Part of a small language model's weights.
Architecture: LayerNorm before each block, learned positions, biases, tied embeddings.
Training: a variant of Adam for these matrices, 153M tokens, 4667 steps.
Each number is 200 + 30 x the weight over its row's rms, rounded and kept within 0 to 999. Layers, rows and columns count from 0. The size before them is the row's rms in percent of the matrix's.

# layer 2 MLP down (transposed), 256x96, rms 0.0602, rows 210-255, columns 0-47
084,209,175,195,170,143,242,229,232,229,207,176,155,253,179,207,238,152,195,195,205,187,210,227,192,163,240,166,239,173,212,215,178,207,215,182,179,184,172,177,234,166,247,191,195,228,215,191,277
104,199,212,175,182,257,188,208,202,237,232,167,211,131,239,222,200,204,180,163,226,185,198,204,147,177,203,178,242,106,179,168,216,180,230,214,208,194,177,181,178,218,179,200,214,180,173,197,206
108,184,188,203,184,209,194,190,212,153,216,184,209,163,223,213,192,226,189,206,146,214,191,259,220,167,238,236,232,199,208,194,249,205,180,229,166,185,211,221,187,243,217,214,170,259,191,195,239
126,213,218,121,280,239,229,227,228,208,161,172,189,168,223,209,196,177,186,200,182,239,222,199,252,193,186,200,207,223,238,196,210,173,183,196,221,223,273,239,148,192,236,224,186,178,248,169,197
116,211,204,197,128,221,160,174,201,199,169,176,206,208,172,205,155,197,183,218,180,247,236,228,181,164,212,133,199,281,187,160,196,227,273,191,245,183,178,174,236,190,215,208,200,243,210,201,196
074,198,181,268,167,182,193,210,196,247,190,172,166,219,207,250,199,177,197,167,254,185,242,252,224,234,205,203,228,192,201,179,223,200,192,232,185,145,181,188,194,184,148,126,186,166,199,186,243
101,209,184,195,229,215,167,172,203,208,186,222,159,205,248,216,165,193,197,170,228,236,227,199,210,243,249,207,206,202,180,170,174,218,180,234,173,184,245,204,188,150,231,201,188,220,254,166,151
084,246,242,182,242,235,229,215,139,159,194,202,249,220,243,148,201,182,244,183,213,179,175,216,207,203,169,181,244,216,199,204,178,223,187,137,194,248,206,178,260,180,173,213,176,185,199,283,191
068,217,252,201,194,195,183,202,142,245,255,195,227,254,197,207,191,180,174,213,238,212,191,212,229,195,197,207,228,179,162,175,205,166,218,177,161,160,168,234,222,214,153,168,181,160,160,177,147
100,197,211,177,269,242,209,182,222,178,215,197,209,241,261,147,200,241,232,187,218,185,172,240,171,216,201,182,170,109,183,179,231,207,169,230,186,217,208,161,226,186,199,202,188,218,206,233,181
070,163,193,192,175,208,184,159,170,239,174,194,194,206,154,251,274,175,197,227,219,151,141,188,210,188,192,200,152,227,228,210,255,184,193,210,203,247,206,220,186,191,182,215,210,157,195,174,191
087,202,213,208,207,145,140,187,209,216,168,251,163,213,163,118,218,191,181,143,223,198,173,227,220,231,213,163,244,266,189,205,207,224,177,276,204,213,221,208,173,141,208,226,177,214,231,247,202
109,237,184,198,186,232,193,173,189,223,169,216,134,210,182,260,218,248,225,164,236,277,205,206,189,169,181,181,149,214,243,244,220,195,261,225,215,196,160,183,191,233,120,205,189,185,248,174,210
144,208,178,126,164,154,226,236,127,215,161,180,181,210,176,170,174,227,179,162,174,236,214,214,213,202,240,212,201,240,227,249,205,180,235,190,182,236,122,218,258,229,145,169,200,153,215,219,200
098,214,180,147,179,225,211,191,235,201,225,158,164,198,163,170,161,190,223,181,205,197,201,196,215,193,197,193,255,279,212,168,202,153,155,204,183,188,189,193,175,207,167,202,198,207,224,239,183
107,268,186,163,210,262,206,242,213,209,211,243,222,143,217,203,199,201,202,215,195,204,148,226,215,206,223,235,172,212,182,239,164,265,199,182,162,218,235,191,176,206,245,260,174,198,212,210,198
060,195,234,221,198,206,220,144,195,220,205,157,215,170,232,233,189,228,172,201,220,182,199,183,257,218,233,185,149,189,205,225,243,207,201,179,246,219,208,170,212,207,209,260,253,149,204,171,204
088,236,204,276,182,197,206,136,218,253,178,182,203,179,197,148,160,181,215,161,216,182,200,211,153,210,162,194,180,131,194,147,210,208,212,212,235,223,208,182,209,221,204,253,194,168,234,242,152
106,245,232,260,191,199,246,203,169,214,203,180,226,188,187,224,198,200,151,188,189,197,220,155,219,169,208,213,144,244,204,179,194,175,225,230,249,235,155,216,164,172,167,283,198,214,204,189,191
102,172,182,243,173,186,178,177,147,117,211,177,180,199,224,214,167,157,185,223,217,215,232,213,175,150,212,238,175,157,200,181,221,207,250,202,193,189,163,185,225,228,233,211,178,219,125,192,222
067,222,243,176,196,196,163,173,131,255,215,232,225,218,226,214,211,188,230,183,171,183,189,209,149,207,169,164,212,233,188,156,176,199,197,201,199,196,175,247,263,215,185,246,160,141,230,195,170
105,149,245,257,203,146,227,225,186,219,213,238,181,264,250,195,189,195,187,172,226,198,224,164,188,202,232,160,201,201,166,144,220,224,180,263,159,200,186,174,158,222,153,162,183,172,188,221,219
103,232,216,183,184,200,157,260,186,235,163,166,229,173,216,215,170,238,220,196,253,221,186,167,234,204,194,210,193,221,222,214,142,190,219,237,228,230,200,179,228,262,234,160,189,205,229,231,212
063,218,184,200,174,202,178,183,180,223,223,196,194,170,219,213,219,164,230,169,185,202,237,222,222,241,233,137,184,145,189,223,173,160,159,246,182,166,152,218,230,211,215,154,165,206,248,234,179
091,182,247,206,196,222,167,198,171,135,191,219,168,221,202,139,214,170,226,169,184,187,241,224,253,180,210,215,215,155,202,122,253,224,158,219,238,187,146,179,167,227,251,203,221,247,256,209,249
102,190,170,173,178,183,200,199,210,248,211,179,172,225,233,178,160,210,224,183,209,218,187,152,243,225,214,197,224,185,231,182,229,264,191,197,170,198,257,154,187,238,201,175,196,240,244,221,202
055,202,151,157,225,195,254,233,174,166,225,180,182,193,210,248,143,203,214,148,177,171,207,225,235,134,206,150,169,255,235,232,207,221,225,214,202,205,165,153,203,207,218,215,185,243,173,250,201
066,191,183,209,143,170,205,242,123,178,216,229,153,209,183,213,238,125,219,202,239,225,204,197,226,178,174,142,188,251,172,208,212,213,218,205,221,194,151,219,203,239,200,220,188,216,169,183,234
065,236,206,215,200,228,173,216,186,178,130,191,213,175,230,191,216,192,247,206,229,199,190,174,171,214,234,186,215,137,164,206,214,193,211,196,208,238,184,147,204,126,177,172,139,183,158,234,203
129,173,204,201,244,161,180,213,225,203,181,155,174,226,201,206,143,187,200,203,187,217,205,214,255,111,220,226,232,193,149,212,211,177,170,247,204,210,197,242,198,183,226,188,170,197,216,190,229
099,235,158,173,219,247,234,191,207,189,165,181,165,170,187,188,215,220,260,210,188,196,181,186,212,176,211,223,229,278,223,218,241,251,218,206,172,143,219,168,192,192,183,141,198,178,246,210,233
079,184,162,202,227,142,225,167,184,221,231,172,188,213,217,241,179,178,174,191,207,176,222,204,190,211,179,142,215,156,225,210,245,221,124,202,192,180,105,188,207,201,243,227,198,236,172,226,230
126,205,184,130,177,181,194,225,209,215,180,178,231,133,188,266,205,215,163,171,193,217,182,215,200,233,230,197,225,220,173,197,194,216,241,221,212,214,276,228,219,167,208,207,168,208,191,185,191
097,191,166,210,242,221,244,245,214,157,222,213,268,154,174,209,185,151,226,160,194,213,234,180,197,165,235,147,197,156,151,210,235,202,165,214,196,222,204,223,149,256,247,202,165,231,182,134,199
127,207,214,188,201,253,217,220,176,219,193,222,238,193,179,174,201,182,219,223,240,215,189,206,257,244,189,163,196,160,215,157,165,221,226,147,199,269,186,210,236,173,167,189,193,176,232,201,241
101,213,189,153,177,148,158,196,166,192,215,161,163,234,172,238,228,227,270,191,236,226,213,201,192,209,184,274,181,165,182,262,250,153,191,174,177,228,221,167,192,183,182,150,198,207,177,255,226
108,222,189,195,199,201,204,229,209,197,220,182,149,214,179,170,203,209,231,171,185,156,168,205,168,137,177,191,214,142,148,168,212,192,148,217,183,205,170,256,210,180,198,212,222,238,185,204,209
123,186,190,228,236,148,192,196,180,197,186,208,203,161,165,222,187,150,182,223,217,188,199,178,185,221,242,164,159,185,201,204,167,242,243,175,137,241,215,205,207,206,210,197,198,201,193,197,237
080,218,197,168,168,177,189,210,284,165,220,187,222,182,211,233,228,228,205,184,181,222,156,162,223,188,215,165,177,225,171,206,190,226,162,247,211,175,213,221,190,218,200,231,185,194,254,192,187
091,249,183,211,263,224,200,226,154,158,189,200,199,220,199,216,205,212,191,194,202,159,248,218,213,207,254,195,167,212,165,213,189,167,248,200,221,228,175,213,198,248,165,181,182,188,182,199,169
095,252,219,164,214,232,234,237,170,215,172,196,257,245,222,252,204,195,181,151,206,182,195,206,202,235,164,177,177,169,246,155,198,169,190,165,185,216,112,235,193,255,208,156,216,187,190,230,190
109,266,246,187,215,281,182,205,221,226,197,203,187,240,184,218,195,208,201,160,188,181,187,186,206,163,172,214,213,201,198,173,188,181,140,164,257,201,180,185,234,243,252,203,229,186,228,206,207
093,252,187,166,267,187,206,219,215,209,180,134,196,194,169,232,181,218,248,207,192,141,227,236,283,228,210,168,175,207,196,166,169,225,146,219,161,162,191,230,179,207,196,191,194,233,226,168,175
088,213,217,189,144,201,270,199,213,155,277,235,240,167,193,207,259,193,205,257,194,215,211,217,188,173,214,203,219,152,167,183,215,222,174,186,196,171,209,165,175,149,204,206,190,213,184,169,225
120,198,151,166,190,197,206,147,190,158,245,203,201,175,239,227,186,205,228,188,207,226,141,238,262,195,179,213,188,225,253,201,236,196,161,210,167,203,259,161,218,193,160,200,196,177,199,186,191
086,167,186,169,162,251,184,125,153,204,174,216,193,196,168,193,226,211,224,184,212,218,147,223,198,214,183,230,235,229,149,215,178,208,171,163,188,230,267,195,214,195,196,135,215,192,203,213,283
# layer 2 MLP up, 256x96, rms 0.106, rows 211-255, columns 0-47
106,186,180,197,191,241,85,174,238,241,225,196,204,202,160,185,194,188,194,149,155,182,176,192,182,232,213,195,230,125,221,182,160,186,204,182,201,174,203,164,209,247,240,177,194,192,172,179,254
101,177,186,213,136,219,187,151,211,199,204,233,204,173,172,183,200,248,166,202,183,168,146,231,112,245,224,238,183,221,204,198,176,173,232,212,199,235,194,202,237,155,189,199,203,208,167,204,193
110,209,201,186,167,234,190,174,210,193,197,254,227,237,141,235,223,243,199,204,185,155,174,194,159,220,176,225,196,164,164,185,202,184,243,176,249,235,184,222,207,206,188,212,204,158,198,242,243
094,200,133,177,211,179,206,203,152,185,179,240,208,179,158,171,249,197,192,202,219,185,230,183,195,181,234,256,155,179,168,223,222,234,236,245,170,237,190,204,194,164,214,205,184,192,258,240,203
090,174,180,213,210,174,176,217,156,247,237,189,257,168,198,176,155,237,204,200,172,202,165,185,219,159,219,140,194,218,232,205,218,204,211,157,206,280,221,178,180,179,208,191,199,220,193,194,168
106,224,169,240,212,238,235,133,234,267,189,241,177,161,187,229,247,205,212,218,182,171,177,235,191,152,249,203,191,184,240,230,173,189,253,172,247,198,175,210,247,221,243,193,182,187,202,190,183
097,203,216,183,214,224,196,179,189,135,245,252,220,170,163,202,183,191,223,210,224,191,183,235,197,204,214,217,211,242,209,175,196,158,215,156,260,220,180,212,226,218,180,182,172,221,228,238,308
091,244,194,195,174,166,197,201,192,197,231,281,243,140,196,206,210,187,187,217,199,205,203,223,209,153,187,197,258,228,140,224,192,180,205,197,206,235,158,187,231,230,189,164,192,215,283,189,210
105,207,211,218,169,191,162,187,199,235,240,194,177,179,161,215,233,175,176,183,195,191,161,196,182,179,243,221,223,202,233,192,144,223,258,200,186,179,263,179,191,191,203,224,207,189,180,178,223
085,248,168,228,173,185,195,177,213,186,192,216,163,210,216,252,237,207,214,229,181,160,200,216,192,183,231,195,218,206,178,196,204,221,177,158,198,181,278,212,193,176,213,208,240,155,219,237,233
102,208,239,141,232,233,154,175,202,167,207,231,219,203,213,204,178,213,237,209,149,184,252,221,188,254,193,203,169,210,150,213,156,241,210,194,192,195,225,246,181,165,135,214,223,173,186,275,249
099,188,227,198,216,234,226,142,204,170,169,194,210,262,200,172,131,209,205,192,171,170,172,250,138,237,233,233,212,218,199,187,165,163,164,163,229,209,171,209,193,159,190,162,207,227,155,184,218
127,198,170,157,160,209,161,170,233,207,189,250,196,151,154,180,233,209,245,198,132,220,195,144,178,224,209,226,217,185,171,216,162,201,214,200,223,213,228,182,221,178,183,138,190,166,179,189,203
095,242,222,240,207,213,190,179,213,185,220,155,203,126,180,194,150,201,187,211,211,199,211,176,191,197,205,231,234,213,222,224,202,244,189,203,194,257,183,212,201,258,143,142,171,156,188,219,249
111,225,212,153,225,175,150,171,182,200,262,187,171,207,241,205,218,171,228,199,160,240,228,186,117,199,253,223,191,193,203,222,140,204,239,197,187,208,260,153,175,231,206,191,196,194,185,177,252
075,215,200,160,251,226,202,157,213,200,214,212,261,195,163,244,189,220,242,221,156,182,187,233,157,223,169,222,251,172,188,174,222,225,234,132,210,250,190,239,238,185,157,173,153,164,184,239,228
098,238,200,176,254,181,225,206,200,135,209,183,252,193,175,183,212,206,225,200,184,190,240,252,223,176,207,203,240,241,197,198,241,187,193,163,173,154,207,194,240,173,221,169,194,164,186,239,276
093,219,270,161,199,181,164,181,182,231,194,253,163,136,188,204,197,205,126,150,173,221,176,228,161,146,241,250,261,169,154,233,230,213,206,161,199,178,208,191,197,199,210,198,209,170,202,239,230
107,195,217,161,135,211,193,174,239,174,253,247,269,209,197,122,240,178,213,226,154,229,168,207,185,177,234,195,202,209,139,228,184,206,165,190,217,183,163,206,211,148,213,208,204,233,177,168,288
052,198,220,231,244,237,232,209,220,183,198,189,205,194,156,233,224,169,171,257,220,244,200,212,215,196,238,221,149,153,237,221,170,208,168,195,226,220,230,168,177,183,227,226,284,177,181,197,210
096,203,205,239,180,190,206,138,251,213,209,227,211,183,185,189,196,252,216,167,195,201,161,224,212,168,161,235,194,210,262,211,98,220,226,197,228,197,164,164,237,153,191,172,198,190,216,138,210
103,205,207,153,197,242,237,148,216,208,215,236,173,190,222,222,191,185,244,192,176,228,117,196,201,226,154,218,269,163,185,216,187,220,162,191,180,208,168,202,215,231,187,153,218,230,206,233,182
089,204,270,185,232,207,143,197,184,167,206,189,202,194,173,166,241,230,251,195,166,205,159,194,148,209,200,266,243,181,181,219,193,177,171,210,166,169,208,185,204,199,146,200,168,197,222,234,231
107,195,180,183,161,161,163,161,249,237,228,189,174,199,202,200,133,214,214,208,181,193,188,188,136,198,206,202,240,226,162,235,155,188,265,187,181,225,238,190,212,158,217,245,217,214,152,170,192
112,181,179,212,165,196,191,223,186,171,224,227,205,202,171,241,177,239,221,206,190,187,229,221,184,260,193,211,206,232,212,213,138,206,273,212,176,193,243,182,167,153,204,213,180,218,183,206,207
080,241,163,189,173,138,204,206,187,219,257,148,187,195,205,176,186,201,237,253,223,200,239,191,154,233,212,177,252,209,222,225,200,194,241,203,179,186,227,185,149,184,175,204,222,200,193,239,214
083,207,192,145,215,148,183,217,217,184,181,311,243,191,167,198,182,193,272,173,143,185,189,211,206,174,208,188,208,187,161,168,169,235,223,196,200,190,187,196,224,186,181,184,196,193,243,200,238
087,215,172,185,119,204,170,156,221,230,246,174,234,223,177,214,219,248,257,187,177,201,173,223,205,263,181,165,170,175,194,198,146,197,176,218,219,240,203,233,217,147,251,141,166,252,180,222,207
113,188,214,231,164,204,209,163,233,192,192,238,214,222,126,202,188,212,162,158,188,159,127,202,126,206,238,244,205,196,203,223,213,188,265,131,216,191,213,226,240,177,261,195,217,193,210,165,170
112,208,227,174,194,177,203,205,178,242,212,211,245,188,169,217,208,236,211,175,175,160,120,220,200,256,216,233,201,227,175,168,232,172,188,151,261,240,194,173,198,191,205,161,195,190,211,247,181
091,195,159,192,182,252,213,183,231,175,240,163,194,199,230,245,189,225,189,164,193,180,136,207,233,236,202,234,219,221,218,156,175,176,203,254,201,168,244,192,160,198,188,207,183,187,297,206,221
113,179,192,222,151,171,193,155,225,203,174,244,179,158,207,242,190,267,235,201,185,221,170,191,177,165,241,183,188,152,218,232,133,236,214,184,173,200,251,167,219,128,184,149,184,231,161,174,204
101,165,154,161,189,184,160,181,205,213,214,231,199,232,106,211,188,231,216,144,161,202,232,152,197,235,222,216,220,235,282,188,160,194,202,190,214,223,202,205,228,148,185,142,200,183,201,271,258
117,222,208,171,202,265,210,197,233,187,228,167,216,217,158,200,136,193,154,201,191,198,177,253,160,239,202,226,192,197,239,163,223,188,274,157,165,193,211,209,230,205,176,210,177,171,192,183,236
106,210,223,180,134,291,176,166,205,193,181,214,213,159,197,258,240,250,237,194,164,207,180,186,222,239,202,182,200,182,221,161,114,208,226,267,197,182,206,162,186,188,194,163,193,204,153,184,248
105,218,218,182,172,188,159,203,231,245,206,219,233,193,233,212,239,224,252,191,158,210,172,254,163,164,200,257,170,203,169,196,170,190,160,183,205,227,171,214,230,183,180,185,207,175,285,200,184
118,223,217,221,173,212,185,198,209,170,186,220,191,227,136,203,218,227,172,180,201,147,154,223,136,241,286,227,185,175,197,185,186,221,186,230,221,228,213,193,211,199,181,209,208,252,184,238,163
100,217,192,181,202,216,150,193,178,212,197,251,207,214,157,200,257,229,209,200,234,192,148,168,239,218,168,202,192,121,265,216,193,205,209,235,222,182,185,194,204,172,230,205,184,194,208,226,262
081,203,224,200,186,242,192,193,254,185,202,233,191,196,243,173,185,168,177,187,201,203,167,188,185,197,175,189,206,186,199,220,220,283,173,216,187,194,178,149,228,172,196,132,193,222,256,207,228
086,187,211,166,156,208,157,185,174,171,256,221,182,182,245,129,191,158,204,208,202,206,182,201,199,164,239,197,248,204,206,263,194,215,187,191,184,202,185,171,169,206,214,142,202,194,225,242,233
115,185,207,150,122,221,156,178,201,196,198,196,210,146,220,232,172,238,228,215,146,192,209,200,203,205,214,226,224,205,218,180,131,188,206,188,180,188,211,150,212,154,188,188,209,187,174,202,210
108,197,207,145,195,224,180,184,180,240,288,175,198,201,210,184,169,199,230,240,212,222,184,205,165,235,193,184,247,204,245,188,193,207,199,202,168,219,226,206,185,226,229,145,203,163,204,224,289
083,182,180,205,172,216,187,206,204,224,190,247,250,201,146,148,141,219,182,141,167,187,208,218,227,249,217,176,198,222,235,122,254,217,220,177,237,239,199,191,233,208,214,165,185,201,202,163,231
111,192,199,192,166,190,191,215,253,157,231,207,181,195,159,264,201,261,194,262,184,218,158,224,185,227,195,252,192,193,176,208,203,193,218,212,152,214,213,147,193,152,153,203,166,229,175,201,216
106,166,225,191,168,155,168,202,207,213,212,238,241,188,190,202,135,240,215,183,159,155,253,190,161,185,214,223,226,191,191,228,125,180,202,201,207,231,222,213,226,153,186,222,215,200,233,226,228